config.yaml
hidden_size: 96
num_attention_heads: 3
num_key_value_heads: 3
head_dim: 32
norm: "rmsnorm"
norm_place: "pre"
norm_eps: 1e-05
attn_scale: 0.177
tie_word_embeddings: false
extras: ["local attention windows", "shifted keys", "gated attention", "exclusive self-attention", "capped logits"]
optimizer: "adamw"
decay_fraction: 0.794
final_lr_fraction: 0.0
doc_mask: true
max_steps: 6001
Each number is 128 + 24 x the weight over its row's rms, rounded and kept within 0 to 255. Layers, rows and columns count from 0. Numbers have three digits each. The size before them is the row's rms in percent of the matrix's.

# layer 8 MLP down (transposed), 384x96, rms 0.0912, rows 68-140, columns 0-95
106:098129100080151117146106144127115141090106143144102112081102157126149118116147178132125189137113135140134096140087124165144073155131104120099175143106106129130140142126118116115113086143145141096142109166124124113111089131071125129170115146108114090143150130139133160112132095113145116096
098:096117094163172098129150134152139154147126144142140153152151142111156161100102149106102111132121089117146137158147141136159073157118131158103068134144125116133146112073166148149138111128145097155131118169124136174151177127176136118120092106124111122117148127120159162137117143128098130102
096:083153150134134166160144098104127117129162163101105119110119155125120148107142124126143109128122133178133131108052155175154102125134122146132105119100158091094114101159122102128130152163124131143171122098121083114105146126138152121108102100136127122108139136135102180116103092160102166146
087:136147136105124102098173145149122098084109148154096085137145131122111142113105173186131162119085106156107134115139123142158126147122126165138121099127122115107133112136097124157132138150148147121127099159147121136148097145134127086169138172106143125159143131160128136115080113138144171057
116:108126087123126110108136136155132130143126123139157089169102118073083174107109140161187131129125110139164115131098120115093153155156105104145145089126124145137105167154128122100131109155170140134129135133125102115107106092112104124107169148176147114115129121117141188101141152118147151163
099:109138091107106108104124156149102119125125118144131131129127091113128164128191074138125092118157177163110123101146135105137137165145110119129136143152144109098119088135136122126140149076172105148142126085164152162131079152169166145113116116144104118128143159125098103131137125158129088105
106:147117113110159136184111115108171128146157110133141133123116161120136142119106142096100141113096058153125134112093131113104162098111090152100137081136114129105091117133120154142174126121108123127135099156152141155142141141109132116183117121129107116098136136136097164141131100132055104155
104:124139080170131121112135163129119151111106091116171139109107111142152177136122121165175158112110142127141129104114135180111115143156120120161102101138102183144122136126094146148139140111120124127171155117152125139145120106089133111169077175123117135091136120118123166135104098157136152087
110:155100101132131149162104144134163150076126147149158085150130112141175116150110138107097108136121156134100112115095104134115135113116094130109154091148123104122135097122153162141132148168108110168100153110115127150162143097124105142130109149084155115159171140144175107143095146115115083163
108:123184158149161123143109139110158084108121129183148162112148126169096140185121123133130130143132128141162106156137127107132102151138117170149145137145126095083173107162096190112123052141142124144124161139132154140118113093140127102156117133122132099114136134122123122113116148135124114116
138:155153115138098115106091129141093137137154144131143119178111119150176144118115131148133102129147149133127153132154130156102166139167145124134123149117157113152117090110127141124163110148116161111111102076070114130155085130119129143097151137128094173129145130164180111092124099173144154166
105:150148102113163132122138109096147077149108140139114163102120126094153138116079119172134153124149085144118130111156129066081151124108116150128112155063123137138146097157180128100133161143122112088139143121160138123117144125134129162110126102125126080118126131131182131111111144124146113098
101:143141142122092119145139122144144117092131143109158109060123124149114152120114142132142118165085133113102126146132162114112142167144127084163187133109121179154155128100165152123063174101060154133148148116163097112138138119142138122127119106145130143139143123123171139115146116133127118129
102:148112093152154094080195100152110147137125159179166119113108116148123132133128135148115125138104126142129151128122113157088111153120154112139120128158161123150117181102113141150127104114102126121165127119150121087154113100125111122139125108090110130103138159181080143150133102133106078093
107:102128141082130153166155156146098127159122162178156158130113150136115147114133161143101123169153124128112146129166102132131154128144143145100127160123155139108167096124111119130145094110087112111127135122169094111100069136116116129145121119143109126141184141096170134180105116132086155127
092:103086105101126100120104170121111150142143117154141125140131142101107090089130096154120091115089157128136095127138129169129112110166159112122108114146122170124145121135125086154112117143178134142119046105119131115119113167119150138115107145105149144105147158139142082135181119128112118096
101:124130126092107098136121119131161160137124127095114111128122132162080136150093117135153098080146105126138121166112139141084095111128108106139106126105158119106115125130130078131099112151080119175074117158108131120121132146144135098084084151169123130094138127119132102154154114177138104085
106:112145162103134123159112120123149152098100160108169133152157116153155128113124177113132093137161090152071096159120118075113123121134114152108141139095135129128137118138109141116179124165129096129102092186154086110137099148122107124153132160111096115105146132120164108122108116101151109148
098:137137146099129157176117142101142103132099104126100117098128125137158142128153157164125101115099116079143113156162145134123117111140126139132137122122188147117157146139172131159104140148104120127117108181167130080127132127199134117150151134106086133094154104143133129160140115122092154175
100:094101124137166116146143095128162139143117103120137142135150131121137196142139141065126181120160151133124089124140142138117104093165103186144162130098143138106125104148097101151149101121153118100129145117149161135095105092107094090148147101161114141095109139147146110115139130100112118138
114:138055143117111172144157145154140130151150147125139147151119151112141087158168123113105094152082144127100101118127078100155084130105095148116127117134113125144111134103134123150121167134099079123139155145097112140180108119131147149098102123109141111088154161137135107149128126134162163115
102:104132097167130139126164110167138145105138132136171066110115124126121133065104126147094091147097120093145116150062105110108175136122119139064160120106135120141117154156125138122126128099115114154160140139153152109138154129135114120156126120122161144093154145118163120150126150106144115166
089:092155126107143140133085159140165099131111109135128165133127152118152120136121103119158148162089119145117117133092202129104143119099102125111101141121100102154151138102111114112142140125158120115080121133122090163139110158133116129147138121164115063177167131133135106139139082129096096105
099:105137140153105111138149128143134140118133166159088136155123173152122103189117097124168135172140137179120129104110161117098116125116072077118099111134142106136151121121112145112131121098119108097118131100150129134161135081131117113070121084148116129139093117172144090116102149135150119130
098:127056121105148160148127169116126175138186129137172111122120144138107187149136116148143126141140137182118128124107131146157130131141142147050110154111151136148135119117141106131114127130130125101099173106151095156127121142144174143133139157130113142148164147110147123134162140120158161127
099:092175123085082137086129141148136143143118162160097162132148093129171117135155112088100121102114119153155118121085151131128132149120111155106142113139140111137124142122106097111160085138162155156098144147086105120162132116100159099113099132124097117107143129119127113118146062123115110086
110:139142111082124117145128116143125101119116100142152131139118160130114130132102108131137138132143132109148134125139117137185142051117077156127130111138123135097129150134125137138145114133098183126153119184130197132137122096162122157125148130088140067128140111136159064089119103130121134116
106:104122066096132102135129162107135116138115149106139089116133179110134140117099142101135102123169150185148156095129121111131143137110107088074109139125171145114115142176179158135149083148100124117087142106146099147119126120128109143134164148109125118128107137151117123091159138117115099111
100:122117155129124114143102159120118164127150124121123128123153144161133068155122092095116121166098128122124134153140095089154109122091074165129121135151150106173155087100142133146131088129111107129087126134146094092149117130117132149165146121179130091089157100149155142106090143101115139143
100:163125117130128105118118080136136134146152131155138156105137146138056106128100124124119064146129138150121116091116168094150147148128135089148175116143117139114114115105124126165109108175153105129123101129105139135141170077151119134127120105144122100066112157132139188107141148118115123148
106:092122145139135115115131087123134132146085098108110140109108103092123140089141162160150137117141150173141131171148124097106128133096092090143112099101097131139143194143155084120163117121087107118163138166107107101108148149115121150111130158136150143104121120144149116163158136147164158157
112:116125106098135149071142149103098113177091107101135091107079116137098158073137146167160106133145149144159139128109128109116114141133133122156139106181129114112114110119096116091122147121121143171118151136164124171126142139135135119092149113169112127075127115086144133140158113161127113138
090:101172115136140110107162107138149188111089121125126106128175139136160145163104161167114154118126077125158139102121129120086138109130084142139139114109122120161124112144136118140110081112107171120154118091085115092130094129147155131152138084124156118114156131124171129087137145127109102106
104:161123123150163117135123103094139126119090111104140104146118176166097104146049144150109129111139105148096071176117154124109067140119114117103135125122136138112118169154103128146139113131153144092087137115128110119147166155156110120087134137114126151123154144121101145138168116111118110141
099:136096127132128118144139113162113181146121153137100148153137119139104147148089096127111075123134155162111131128172152064132136134126102119141155098138149134133119140102139118111125173105119172128120090164175100123088168131170103133182138139152138127116147169127136161114160133140113106147
095:113119142126142178099133111124160147158126119072127172079129099133147138135136134133128151075145128115127098113145143087142100102168126100138150129159185113085106128107096125099111122107125164113121130122130148106140132085088103144173132116112125113122124150081118110133145125109135079082
105:126147120091083186133151139150140121097123105101054102142155127137150127164116113137137130086132122109089155134183142101110134114140090100148139103110124136133101088092103114132164123131098141154143113139129162120106114116125152099170136110117150120154146111170108165116150149118123151095
093:182115147118115111116161110111120146157069143143148178124079104168092100143150132119156159115103136122144126119155154156136152128148117102111159143114096081088146122099136088162138158103136129121109142118166190128132120136126142140099114168101100129148139134131136107146131171119140153141
100:169119110114150159135121095140175102099115113127110119109153103136156100158119140130171064127100119082098139169139119092111111150135153107090114095106131139146134135139170124115112124092159110152117165137121123139125111066151141101120154130098153137138087133140117147132117177133097097130
102:136165130166124109151134138115149144116144125097086119118124118149156160162133106098164116153160146070112154134130142107130161130138105141125106144142110170119163152107091114112089066124105096105116136067133152089114146109118150129105090115152096091123143121096109098145149127164124141117
103:118131167135123087135135102118111133117151112134200126131160151102087113078124130089113125103119119141141133142102132110123078130175079151126130115159116095146148115116149095127132082145130158128114096119087152110120143110148148140173136133145135146142143097142114124127102098087168113075
089:111128157085135164152103119140120127127145107102144122129143157132094121111137143119163097134150113129145092087127111106129126056143144196172146094104137133100101077108121139141113128163115138130137118135132136101128124160165182079122127147189142118136159124125146138137146151110102115147
093:123151151141108106162123114097116134118105144112125169160166153127147139140123128089104122155161134103085128163124143069100174123113099094121132109079104159115117107122096069143154109138125112099167141131132147135153083137133130166100144119107120067117154134127110102134130121119146144099
096:147167114096142120151097139134145149127133148149126149128154131168157121136081111133146120131151124090170131129153123101148136094101109151127156114180152113122124188143137206154161145101113154118137127155104124134164119105104165095163142169106123125159114141151123131115158104120125164107
086:136159160138147114120127130114166169129156139115085096161142148196137122162119145125131118153117132079125131149110116163140112126122144084146138091138117132123112134101104130189136135156128162117135170176092110140159146112114100121136144156097127095119112156116167122094131149118155176107
088:124132132164121116109114141168146111160117132132139163137125145119098101134077105084126120150135133101116126125164154132103114138069124149132165153144143110106102104114126112130116101117121130106131140157133080140080145120150193147180135110172078158122162116113107146119155076137107114118
093:107121115115153104122125128130098115147142169094139153132132182142118090103098100075156147144135174070134109130149092157152145131121132138094166125144129117095120113117098124111124109177148176138105108141127131138120109157138117102157130155175124173151159147104120146122133084124128108087
095:132173128099132135138146101113160153120138083083145119125144151117141116146142144149142134108127170128133159120142156111119140139143098124113147097118079099113164132096142148129112119150114141144155132076097118125140153113083120173162134077102117123160163164152180129136123151191124099122
095:094098159080108131151099134129118094154095112103113104140095179110131149111140161069118107142123112117125145101096138159120094148122119137145087118157153137133119115139153112130093118102127102149102123079111105115159099171113146133110149135125144101160066138155107113126108135144164111157
099:082106130122082112147170155122143133158106114108117100149103140118140097084148147109105134167117097143142173104161098097138151115140135124098130102141148122147097158118066146087140125134141140135128142122110119140163096173090090162128152109148152117148157131145159132141155159140141159097
101:133116126123133108123147117148129126125104137156138121123137166159105123091123165149125137136136170109104116126117168172110110127162129115096073107109171162087148140123095141095138121140172136161134081137165130140133141138098121141100151133157185141127162178178095123143083104123141117144
104:106101125160113152115124151102110161156140145077131102152146166160136154144100092162113158122103142166162136125145093126098105138148109141132104136148126095112091143133106103140090105174143116081115106131151139097107144173168129140119100133141151057152099128131098122112104119122143119133
097:153149115106105142144123138133164110126139140096152123102158091167167110097155165128093120083105153131107112065135104112115127140142112113124108145148117111138094098152125127098131160103159075156122127151141145143124189136160120136148171131138093155106107150117100153142125153159154158110
099:135151151163173143130165137125125183102121136104129150129142160126095194166114112149113146114151129126095103156166175119123114136105104155124132170125089184130125128139125102138122076103100081120130155120115140092090167155118153140132110098122152131124128127102141135125104096140146116116
093:124150120164079154169124133133081128102142137125154106142138124169104111130127136123138126119150113105119135098121097135111139152097080125137148143075124138157156153116148116137081099163102115124128111110134161164124115120155154145171116152084170163164120148143134093111126178180110138121
101:080101117133101148099162109157134058087106134133118122163125100137161135091140131147162119135121108100142097145144148117140138090143138148146107153122135110136098133101109118129103144132136123124115126135195094119137148109127136158107128180111155147103147147149121106126137133088167194096
097:145135136159124125114128129098168107114111092131121135108138126096173158137112157108137103127151124164105175118141125129090150149103116158143124115106147160137128163136099143120142078124129125104112083148153081113154098112125180118168161150172117139131119145115069142106139091133113091089
098:103144140151169142107168101080142117146113094071112158126153128078088090108151147082103125118125134145106118130089125136120112138157123132050132116091131138136087100158135105158107141160126125124122166147094135092128114145136123112121143119115107120153147149151152142122103095127097114130
101:134140103115194168124103176120151132122100130115133113166089116144109173136122158114107127163109155105144108136145159146102164118155141142131122128147119180120145168139146125161157151151163144124148124095136099107138125161117148163107125137126107154113158118169106157109147079138167131166
106:133101134136114164148127116097102199112129154128111109137102111109119142137096162100086150110147131145096152138107128153109104151100093099137154136126161120115143103081163151153118101104139092097139117149182117174115121135142125158156141113123158145196120146128107134126102146136146133093
099:095117143120131139096123110133125079149102112100104132131141120134117135114113138137102100158125129141160103087077157143122128130162144152133089118116108101145090080122122106106177139154103172119105122118105121116154184129183134114115148128167157080111155100132109142114102115078125146157
094:134141064135153150195129146152130158125137099140130088117137142079133121137125127118082119142164111154127132131090134131136110146083138122109139091132123116152117092148148114120130117064129122098140129134100108132170111086116089108112173129120117124174143154166099121102136145146167153123
091:141147131129157114084112110112111169109126081100122111163143157111130128144168128128120128090172086128114093093091125122109153162118084161121139138131110125108146104080115135098142136161124142176108130158108109101120150135124115100102127138135136198187140126142130136131141110114093151101
100:135127093139111130134165186152102120093091114160144162131139098093136130118102140141110103105106148153153135119151104152090167140103071132105157149132088116144138110106134129150122111119090120103081096128082110132119115117144108104154110105138184106114148144111115135152150120078107150109
095:103130079099154113116134117120187082135111098121115125148145127173165124145093111158125149110153148129106141122107131139098147129121147163105165123141120110119107095111103090124154137172136123092164119131172125153137104156152136110122107145110119132155102087126135143121133100095140197082
097:109147149105155149153103143106156124144141109115137137127101092103176107132128185134078140180128099131120192094082140102107171115139117093124167113091148143093121134130149138136136140143112110152130115109147115120157120103139137084154133111128108122112140132081131128180135121094149142154
110:160097131146119135125105102120143107135130153134149109200140088095133102124098092144106092131137153124119083141154125134108163152099150183149115140093117156144144130152107137167136148134161141144102115144088122134106149097135101132118119100138125114143144067140102111123120152121124054124
102:124140130126109116108174149090138122165124163138112104116138156119094149205135159132073122113110134101114151136182145121137118116179120131133134159094128128124120108108119092179137131198157117145134135121125074106149142148114132127121130103136135135148134157122159142100130126103173140148
111:113155131111149112170173163125133108131103139178156108174140125129101141154129106095084125125130105152141098097147126164121102157122143089104150141149109134137156127137093096149152109129114115105142092188066161084109120131134109163122127136104122133120148106133130105139151140127153132181
099:115169117118157123080100097156123158117084116126164106152114122132162140118141131129121113124138099135126127090102172143124120121107147167125129153113114106107155132132154126099134075117156167150121129140147121142133120151116133159088153130110135130120094152136129192131197162129085077097
098:107142113141149133161131182143118123139111144125131154116101127108103101135099179120090127113114124134103126070156170115131075139153117132162144093123135148126123167120125122156118092157139098066115161117098117165133126148139088131153154137115166145139127101129069168107136113117111149113
100:122110164087105109112125142134115131149122122102128160145124101161148082092122128123150181138117186120094098124105141180149167121120107068151129126120149106112101130110084130118104160107139125131104104159116167132116126109148144095136095146127111129116087132154158104085141118162124112094
097:109141090112114154120162101112121127100126118105149134120159126118075132173107095135143130143122138106100145152109127125171053145101135163167131114141120133121141168131163081116082089122138128117176132112162152146154151106125116119112110082127116151119089120139186122153110128114119133135
# layer 8 MLP up, 384x96, rms 0.103, rows 69-140, columns 0-95
094:131126143154109124112123127128128130142184154157104123138115104143121110060148086183128091115163135115131145114111140137142154091166125163106116136122107156120130141168104128123160101134142187135156137118117136164126132129118113127087135163104181078116143118122134161091127105139118161166
106:159118131095141111141166177106125142131131123151096114138139133121173130132125091118134139084116153097124146075125113177163118151123119144097118112149128070094101152203074115114109136132113125160129117132163123140117112106124134118120122144120118170113081120155148154108145145162147129153
093:109105138107128132132151100125128136128142119173136138161126092141113101151145114117120132136137149131146119167131131132151179099118138151099127120108135099170152201106163183132164154132100123151119131125179153148095176176096097173130117111156137095124120113130144129147161128089104135136
124:175139141123147100093147112114103114137178139168129152153100121126091106119164091144129073134119091115119131144120109120098153154162137150118125128150104146112102170135151098120101119101089119164141129116141156112084124167085086144115147154150150123089111140143166159119147103096124148124
105:154128164107151101163130088134128094100169160146130110126087129140161138110145091107160123140118147079119098151137152133148151140121131122117094144137142088119102149132172097118108142125109163146172127108152159165136147156131112176112092148116194120108131112121149156129150132110092107110
111:097069139160143132100176118108116083129142158152115115126118117114131126090095100140127157077142115069158151112160118156125158115151116069120138092143130099123114127148110135105185105114121141135138124141151139116108128105125088111088102140088100158129143133114116142138149104169110122128
105:186139151173104129112128111082111116129162146106145134080136128108156103153101156120128139101142125090153117132124099159129153112122179126163109166150103145136175146150115107062141130130118131134173118079112098156163121107099122167150125126134141144112117167132128141135104109120106150131
108:183083151156141086102129147125107080106145134142126136156110121134117112112171154161163138132175085144118137140139125162103084139135108147100082126138108122111142123129103116149158177140106147152158115113136132169119178139126120137105084124127129157120115104138122106139128117107085086160
105:149133140082081105119125116107092135078111149141126106080100114117126106136172131136167109126141121106158185091121091121177113122115164111110083180152127145131126121103174118115152175128114119150110134146153144137144133155153115151112141127103107137135136093135116143151107151158165137147
126:092084177118131106106177140131157105132165110095103133129099160135127073133103115131184106120139093123146144134163142140091173124145139103165119129125119106141112123177150131106117162157099129140134141091145109163090091134159148125092154113154146100116150138124163124115112138129104142126
107:140099179119140097128157136122095119120143082169115094148153173136117115114126089126117086139146135116142167118132126175150127105159123114173161090139074102159118130142129069137134121127103112136157106088119138108093151151114132119101128153153185131125112115142115133145174132137107126133
102:143136147106114113113114139110119129120128121135137172147135096129157123127124128137162170126118100131184159167125110146124117131159140091099108156108150102168105086135092099070164116122118140122119150131155178168115110143134106141117126146167098093102121095173160138150121148139095095167
105:166163146169127092132133140110132096090154131140121138142125151145115079078125120086108123125141082084165163151111119203135108102117172142121144116132137117132142124196130120108129149165135138128147139126135166132141143127143163102131125165136104097132145149071125133136142134138126133111
117:138078130117123137116136151116136145115159114116104108115110076136143080130152143094167101134110094116123155103126115130147139095139110095140092142154149105133131161188164120056174135097120119131137149115147121104086147159101116164140113098115120144119109118153162114134131180122109128109
095:172151177124120127156132129080154127138113133088123123146129097144132132121146097103163143147112079128112169134104139113150098138112164123098140147165099116118154170167133127132146133131071107121111149102130109118120149115114141109144141150160136117119076092091151141135105139177099120073
102:113121138148111139109166110092126134145129123138130121105105128129135087118172141152124103086140151106144132086183105116121161163152116120115071170151137126176130142124106168120116124160135161123120139112123105121105109105101099181112101150115126175104116123135099140080118136121121107191
104:152129145105154128159127094109152109129162139168122160144074091119149099108146103148176141137121141125157117141118120153129111086145152101113115146140088112126133125124137112103085122073123124121125146121139154165119127201150134155121148154151124105081140148133090151118160172096112118103
097:122150129102143116146144154114161124134093114150139163128115067171120127084139098121111112080108072096125124137173096123117127155127128147147088134118091113105123117149127165117120182133150110125109111132155115145134173136095095171088143148144132126094139128127107143135138114107136066125
100:131094145136138136155139103127158087151169120165111149124119109126103127095154129120136096151130136137143124083155141114123099103144116138130098136164117107114173129090128104135148137087127135153215165127178149124112122097115117162109155115108152132095082111119086115143105161136128100143
112:124156138164098077095103093114133110124132119161136128157086047118114148141155114140146139134155114114161152145125111156159122144123157108160143121151111127080106122090140150121146179093087143123161145101152154150127150129129101131136144171166132134117085135123128109139115087125118143123
099:129118130163091088137124123125133056109097130124086103167136151160102128136117110142131116130137096121126154148161123085131080112147139149143103110122110127129132151116140128088128139158118127138115116157152184172098204147134157096096113153136120141080123109132130114136107109092106124140
087:118143126096113059099111120074105146142080092134136112102146122134153119103136089127124137087141161092109133129111147127131159133093128118133137120162136157110107167142152091122136144152104186142101202142130106154124139128121146147115128138105153126104145178108139126133126113107101107101
096:139139145163098123138161122131118115134125093178138133132086078138135124092115085131152135134140153099130134113134093139178126106106162111163121104131101113085109110124110091084175181116113096136158112147143115152105122092151127104141114132150147100124095115126087115128175094149137116145
100:107147153147098110131126159110091087087137121144115150121123130171123107129156124111115149108152153097133179120125125131142136095128153081142092114135138128159113127135106098097139118134103084118110112100130125180073102138092122129107136171120125130114122160080131122190085164121114137101
100:129122126119097114119147145136160136071133099142072121102146170140130088123130116182117126116169105103123155117168111164133141096111161156129112110104065114120095163165120143086116127122101141141151123130120112123119167135089137123099143175127171139145134085108126148115121096136137149128
111:140142148122163108139152136137123122126154155147147095173137106175134105111125112127158096129145109103143135124138101114089117110194125118164138123120127081163097148112133099116175131107095086124121122083118134116113200161089137113124139175109124160104123119098117148112142122144132146092
107:152145137128148138145163152076097143084124173168132127141125136102138129142124136146144131155133098105160129131162131152105124113184115148111143114188151137091121126160133106146143161082122163140133114121149117156115142139127117119106120154119121158082121131136132149080187134109069099116
101:099095161166137109116162125114137145168125144132108129124136078136096147116131094143142102134158131125111155108101094169070121129161124132121121158137075136125095165118156097124111129098140103136139154124115173129130116111136109091107137198101135130100151096139092126160132105121112161158
097:121100126130164091103172100127124068116125077116144098143117129151126120091150120149164114096117131147159114120128079136136087153118124129142123169158153122109144135099134111112141167120149154137137143126143115139131180108109171136086093129126144142102119122167126101174145123098085146167
103:121080117155085116143153105096110113132108144171102126094111166104090134137133124129119116129173115086113160131146098119145135118124175121179123101102098100118129105147114112112133129138108100130152093137173119136083128152098127117108098140136115134090138140067091131176091140106120116135
112:122125167127121112134113121117044127134162145138106157158141080121086086133144117112166091111144141087108161108139114118162127113132178140135121109138092121122089159158149103149095178131122119161130147132132099137120105141126118141144133150113181120114075123127134162155104121143140132131
089:120138160167129099112157150138159141102119104147091109140121088114129076101165137134161130141120072136143122066159127128109126125165147122159093148122135117082111128098100096136120124079126154140160116104111155101130125150099137144091164110105108112118156141102118167103154143122116105154
101:129139139146156113150147126140119131104106112095120145113103112191129110128122110149126084107108138136183127146111110125132157144128097112160071129140121077140158122113156153099101158138113114156130118144160150137126153144094158084100148125091159144090158116095098140103141193124114135148
102:172114130168151107120101166124139137124139062126141170146123112089132073117129072119126124100125139122114159118120128178110121117147105098122143132117128073188143130143114188128171093114078121122128111139177148123117131116121129118125118142109159166125120138107128153130148136116108127116
096:154135139123139101130133132115099143116125089158116116135147121193133114129100089129120126137099144138123108166095106116174090139100118145112107149127103129160168129148182134099113144128132159140170113136127141096134151176136102088138111133181182094114147110097098147127112175153123130114
105:147099115108140153117109171116067099090107133123147096100133137146169112091139127101119100133133122128166156124121109116107128085161142097139086105133155119133161139101161152097116112122104170147158152139119136148136185098150092099097128149124156147121131122160096141163122116162142131094
095:153109102172164140123161116087153129089140092158123106126109160122074129117091135107118093087165125081120159136146132145124129098135135106136131169136097146162192129147155186128113140115107150133176129157134099106107138136112095132128115138152113118117092140138139165131130120114120157137
094:144123122134129153102103116104120124154125108133133120130118081128126156128145110114139121125082117136158198122139081128128133103124121136121094143146161129132126160140073138105176111119102120112141093173130137117063143113126156109083125173162110152076148075113144132106124128123111139090
101:125135116144137131149152129125107157098097125119141117124122105120115147115157069127147084144090098099116134138164098110142132134147128133123079181107090099105105127140171166111139120103138142163173146150151093115132147116122099140082113142084148152118123111105117130182126135159140152180
100:130070166149114085153143143107094074159160168148083107159138131152103119143117126138135080142158137123131170122136099136133120141157129151164077114130118083151128166145136110133137129123130115136166134113134107133113141097084153099113137185119110150131149127132090165139146113112133126126
093:150117119157178115120129119113101076075156142119120103125143150106149135108127091142140124155146137089132133170095134100106136202162125156112128155128099139119165118175118099095147099116093112121141108132167145133128111147127144119135101131174137139107082141140109143139114121166091127096
087:114120136126144105132132107128134126124160135114118091132099130142149126119133131181157127107116148142171109137122099094140171120147142103125127132126161063136117108135197130130129180130129132180107167139145156129135111161130131144071113116092154097079129121122083125111093178125126128098
100:154131126142112130098115182123119154119126134128133098125094160148161116122159115165159158158134157132100165097115091116099090163135132126130112154101130119170139106092088109077099173111111147155135137102113136125112192118121101115122127139159149161146149136120087149111144163160149131131
101:149090143136149083154130115094137129090128133120128147098134139135145095120159099169160134082119111111151144121106111159087167096107187102128091133154106107149125128171140149126143157147096105138171130141111182170087147161126122109112127126137155124110102104107115141118134110108094147141
090:132146099108107130103152138131110133165094080106143112157111088136155100121146133149135101124111176128139115095167123159103146127148116159103124109157132142148139158158100143150126145102092118146150166133151142133072148130115136154102105136077111146117174137106172093174094143124128142156
090:103114101103117116124153213124137125129129088175113165070100114107142092150115106166164131122167149127108115091107131161126190081140143162121141109137143120151143128116103119099121170132111169155124128169117080143122140123133127117108115137115135115128101127118135137142127128121114095142
093:147119128141152122147127126102095120124104127157108139170110131140143089132138121092143111087097120122116137077151074116097112083157117154128137105116106110137169151101103137095175127117107110144115120107104087109102177162102171153144126170167122090125113130101137080144127144118114119147
097:142149113149097099090116129134124123140144115188164110142099114164133143113147134146137122118149116167151101102143112162128160123111147134114124155100115109154128122104097102119092185057084145149144134156135183109097130158134105140137136143150170121123127134116106100103086116140140086133
102:107080156106130135126155136125143092120135102103133134130145125120122135125124121130152118086182126091154159127112128177084131125141105130125154118175088156136096122140155115116129139104138121138192148128158145119110133141157109171105104192135138133114100118109105081151076105133130154163
099:140118148123094145123124197135149157122110150124109142133106105114092090130119127115126115117165114081104143146127118133106098129109173145140105118153111165134150166139108102126151105124134145143158119136127090153109138089137106143109076116140115159062080105117100155127085141137092152160
102:134131139180118144102142113132105154121142115125143106157144098153155124132120105155175161078094156152076130132105123136090151162142108168128104111126075112124120149123104146102126143125147153179149137140142118165125150152087131123134103152143153142118137113092105133142128162153092092182
092:081086165139139131087151132084100088097108103101089115052128126124121095087147140136111129089126109136113114110145110103112120093135157137105111148145071103171139170149155101127144117092128113140154116114115130137151107124128124105107136143153129120169115118110123150129106148169123135134
102:141093149141165094099153147129157138090146122129086094122128150118099139150137067142164110088139127156121104123173116123117121142131131139134102130146117108109099149136130130113136108145082137148159149118128098170095121131131148132072087132102157166118129148097111147147099143132165176172
088:148141122105086143177090180090107117147137159092131189117107133137165116145105133135160136140079173134124106131158121141126126130160122143143105119129137104143101122105143130078157162125140141145184108121135112161103143101111117137133136115153093083102147108148115100166137120119091114130
106:138140118153142080152146128111079090101116103152104124135103114184117129135137130123144089138153071109145159116144091113134132121118140121187120120132141110115122105132161132115176116089111117148154160119172107134113148144135143158118094114125094177121147090103126154112166160123145154162
100:105121164094154138164172118103125088146157121092129122106123103138162128089128137155130149094146106126113115093125104106110125151112161146123109100156136151120121155100149143096140126142109144128190165146173091150120132153165120116100101133093148106110148103156162127124119105141062119146
100:168129160135120087137130127104141120129185134143114132144154131152172079135131047109109154101118130136161150107150117130142159106171137154116130137139134129171160119128120145129146135100058125145133105134135123135097159155132125144151125117159162174119123139117146087141111145100108087138
106:154124148120145130139154145037110132129161114138113116128150096130161138084131143116116153081174108110104175099124149162121163119108138118122136122160149149146102135138125123081158122121128089151148125101183107148089132118131137108134114138141117172074098136148123106126093123129142133125
103:159108162108133118139164120106145147096124125169094138098137139112162125053189130109150101120136091083129147118101117151145130062129126143129140150148105132108105130143107177125124128127107171125138140124139160162132126103136127111122116128113141152112085148159127097150144101146094172118
108:114145124153090126086141186118110155103180119141115164143087133161155130097157145122187147140116098112144125139117087165143164095166096107130109121146134071134149128124131122115125122114116171134101149102131156116133128149121144146125122147131142170114106089159156130111099158102115138155
095:120157117112140116084190170114158167123122166098141160179126076124103120068116126121140153126147124084175158108131128187114109123135140141114116108128099111107114185138119098117162159129115158140108130126165111130111108140124122159133128149143134130107161136105125144108105130128136105143
087:142123159144132109130148128083089136113129141112134106131068135142138088151170121143110100091098107108082111115175100102122098108125117148128130152121083158100154128141107119093164150146125110142103188149151122143124176126083142169146132154152172130112117144157110138138133133107136114147
098:139130113124113110154124110133076149113161176119118125156129112147098076128130122174156111144188087126133108128134148100105123128117129146130107075127161150122148112118178137119141201091091130154132108106154179123120178148106125137082149145137102138112123132132130118131110134122145120148
093:101117143125152124142154123122133104159142129125147134132113116171130135097111140163135079105169076137139129098169110107146139153158120143109140129144118122163134149113140146109098134131123111151112163104089142135064176114125083111072166137095136122107186073105128129140127108128124117150
097:116148128169071134128126111095084130093133081160166140114137128166146131133104123120136092079092143102135109147131119133148082130130126113115103113137117143159172092115136119095102166098110161105125116100111110147112143139114098132113088183129172143107154123143109147134127085125108098118
108:177146098143117102144080140100120137101115108139131114114102072149128143142121141147146119089162118093170143105124086138105140077127125112102125116143142107117147187130144171069123170110124126148117110122113152133140151169105115168110129172137106170117151101139097110136118123116148128125
094:101101141122157111177108155105128123129172122161105111137086142124174140127148099138153083084104138125149148156186092129092119099192150143151105139148126130117137162110152130116124167159136122142149137146110127146108149137104116182084101130129159153128126147114125105108132094107135132122
106:125142137140136144095111149120123172104161105103146148113112099143109094079130138111136118106115151107129116140095110175110136134161114066172097133138122130105140106140146104125176118108122109187126135177104108075084148126130132114084146148119138135088087146144133094153134136116115139140
101:156156145147099132144195111115108099139150114128117116117139129136091099158085104127117130147161141131120135149136131143141111149151146109154127168136122100117107135148162108112128137104108103134149085059153092127076099175137105117122115137133121165111086084128146118121089137097126146172
093:086111151130102138129126124095170093128145129123141117133071110113197073078099131094117132117144139044140135140145131129099132138127099143104146157191134133158127149128128143137123135102106125148112140090158121129106133117104109125145088149130147129124118136124126081100101107114122130138
099:152114127150138149118115148114144100098124127118113089119104130103107138114176115130110127144130081122126170081131069122159128112136148149144095125139146154122123190142143161102158109164125122156161124105135148149151128162139125151115139131152140145113091102106123124160049086115099095131
096:129084155088096168132136160121167119087129136125114111109147100104114138098139141167128137107153127164127134169170092136094125130184134115112120092113135087139144119144129140115116121103141089167142173144171146124119105120108123116078098147141145127114137107164128100154176134136128124171